Part of a small language model's weights.
Size: width 96, MLP 384 squared ReLU, vocabulary 4096, 3.45M parameters.
Architecture: RMSNorm before each block, no biases in attention or MLP, untied embeddings, normalized queries and keys, gated attention, exclusive self-attention, value residuals, a smear gate.
Each number is 128 + 24 x the weight over its row's rms, rounded and kept within 0 to 255. Layers, rows and columns count from 0. Numbers have three digits each. The size before them is the row's rms in percent of the matrix's.

# down: layer 2 MLP down (transposed), 384x96, rms 0.0802, rows 365-378, columns 0-95
# up: layer 2 MLP up, 384x96, rms 0.0802, rows 366-379, columns 0-95
down365 109:138097131172134143124144121066098119113125081121147108131127147135130127143116117111131122150157133127128114104087145174181151144145117118128167159140131095127131128134179121132108130109113112108091151112133106119115104163083151147108148104102138169145102142152141085122093132080119075174
up366 080:122102119108116116078124105133131092084160127105141119156132142139111141130070108143118130128102144122118146148134138119108159101116100134081124155112153143110197137077138125104118160121137124105109092113159085129094141132161166094133121163097128119115141100125155171131119189110120106128
down366 086:145122108136133137161125119149158112098148110108126116147122140144155173158118121155133124114147143089117124125134102090115160155137118129112127101108094153141119153152127099122128138164123133143125090145149097133105100122070148188154101117196147098158148149136122171126117131117134196175
up367 097:144131112099163161123111192103100156137133133107113115162113126147119182128158113118145113170137171170121153177121113120112144099135115150091181150142099101101130154140152088129154145129113150103142156123151109093132101150119147087069140124127114106137096138107119125114107148143130119142
down367 096:114117136145076137114113073137134149075108137155100153101115131124147112091076177093136119129100147137117121131172159134141121150097150124111149131117116128145123112126144153098117096117141127161148130135118113106114093162114141145144097065141156143102119101165132142138133137100185178127
up368 099:139151148112158103068113137121135107153086136130144138163164111129151136133145134118141160178145176129134118082156129134093156143127140083103135080132141188134132106100113152151173166100080142146125140124141131110109145122140158124136106115122133103114145146167148180118114140148120114156
down368 098:177113104134128157170129119153137151083160123122103091085111168132137072127134113129104123124158176104109165126145129115142131156113109182112161113144157152114158124156139147126079129106132136139121097123139137130115149141095109110143167109100117139115162153195122110117121130157111161135
up369 094:135126100114128110121134129104166099101102123138128119149080141120149113091183091144125167115117131084107156145097103142111149097136086096101185130115159144096143163115130132113127135121110106153112121143119156166133091178089124132131118112123077129150118180133105133099116113132151151098
down369 096:153182148153123127142113092140145109146167134114128127106142109131138082129088165147148129179120094117137158069117159129071134139126140133154133133126127165138139127158109133101133099159131143136133090141117150123140154136119134094133134140077060143110085115078119130140106144166127136137
up370 094:110157144085126127114078167141154086126151095096124105098121154166134109156121149136119150131115099126129102171147121160107154153119127121175135158119158138145147128157148127167152198112127131110148173143155159144153137094127148132135108119119125139091131128138161133144136123107113106192
down370 095:127120153155120135140131154136104136118161151078089104101154172155156102159106152103122176126135092089154118139125192129119101159140118110127154158136084118137132119123136157156164142128118124109138167091102145120136146141120091155147097150103111123082177120134140130165109137132128149092
up371 098:141108141109113168122129164171145132109089100103154132142109130109125145164116185121116161123090163120139106066115129155131156179162087135146127117165158108118103121148129119156122134113102110141110141155132145133115104094135153161132105104165111112112079139126147118113125175122126084098
down371 100:142080132103126162114128139125101123104141139078165140111115169153136120127163145107117141137131114159131155119114101107133096149155119146092134053137165129061105081109128140093108121149100111130106114160105101110142107109154119111183123088132155131120129121129133131113127134090161100119
up372 085:149152132089132155129136142123180123124156113133166115116146102139171160126159107146088144154129101126102160142094117092139135108104074089106174129106128122089116168096112117174100112115166099152133137169146110136128107139100130165132084150121135161127115110117159105110122151117157129152
down372 084:114139112107126180141165171168129081145123138072127128109123142146085060096104140129107133126161095151150134087147134146128119146119143161128104134101103116119153116147148139162121124129174123102129156165136136108123121137160099095125115115115094118134107160078127143139158120105098112089
up373 099:171096156086098106116120145156171142154099148117160142149119180111160129118100159127135146149142129107111116130149110095168171106151102101077158135120126135136119138095134134120132129097109099122122121134148091116159123134142156161100135170187135145135141140152117057115131113145130133148
down373 101:133131097127151160131109136136113155130151121116081159123121113092142114127120146104102114094096145165110161136119094139118157098142130113131139107085125138165111160147122156142079124178169161128133179094141139139120118134158161099124151119136126163121126151093135104101138052160147117156
up374 107:157094143138190099137114119158108113150151131114146163101121108129133164138126175132165130147145108138127192102132111130111160098098125113136127179100163156127120141137106084150147149116095154135105079133155146110136107148146096149099155115129122132113129158136135114174139154099166098124
down374 105:135109111142119166107161145151107125086157104124160153135128154144115100109132139124105130115173094084120166111119096129157104104153135130113125126142127144112164102113106125119178103129141109153085086164118134110138099156107121166100093116141170142097141131082149091144119096144121159174
up375 104:151144125109160138101121149083126106120144103153118070131124142150131099129137102157097168148150128157095158151128130153141132123114143110126147105123138116157128127118110115134103114147130114115127085133132108161156061188187119125107146098166148129113106098106136132145094170128068122130
down375 105:130126121124090104132130106108167111100171164141098123080128099108137116129127152149148108138179104123096117114149162149148133146156119157168167116134157133072117150122133131147140107146118126116128138128091152095143126093080098111141144101110151109080127127147125114150101176081090113105
up376 108:140100126152146139168089168104169150159112124093115094135150137145142116119115098097149124107111140149114165149141151138084114117118108097115159136105094119130149122127156142163125099132084106110133094172109126150124084140120131131107128108140095113075111137128142140137143119159141152214
down376 109:134166099113114132099146120107135102149136128093114164148134154093129128119114188100113144119111121107146092091167093135141069136114146163135143124137132094080155139104165091092122172158172139119108128116134140107148122126136140088112111130144203148121149106123138127125118116130129112094
up377 103:132102132105071156124118127138107136161128077138108107140127140156118140150105145115087167132151149091136160136124147138108122140089129115138126133114147100099131117115141127138075169102095100119111185139162142153186134147139115135139182118129138113106142141122144164187100127098136169129
down377 103:128115139162148116155156154130084122114110134116114126150137140159176141141099160113123159091155133162106135099129133141156095138138109065124132127131136148142137138094142117135120166106126100122106145155167117172137150155099126118132160159164128079152083083150132145151111154111104082166
up378 097:143113109132124169126110196152132104087128084112130139109122106093126133132139125122148093185136141148122126147141163152127175119125104048091133139121144145131173095142169146146158129107119139156104094125108129113110111141159127128083106141156157126134132150106143141115122147128085108111
down378 098:131162152139140127156151148144124163131130132129156128128134134148121117154152142097163126130113123164071127080145155118168124106138093177127134161124183162129100092168156136182089115153144134176148119116124114113129163133095134131138156112124116104145135138128134125153122124188153173109
up379 094:117119130170134105139121127132154103120125109082126136126101130110137139076118106140128111143176115165067131134178106117117135085160147108157128140070132157105113136086140129177147165134099123143095098168099154164127126144122165120125111143124130151117105113149115076116140111107097124148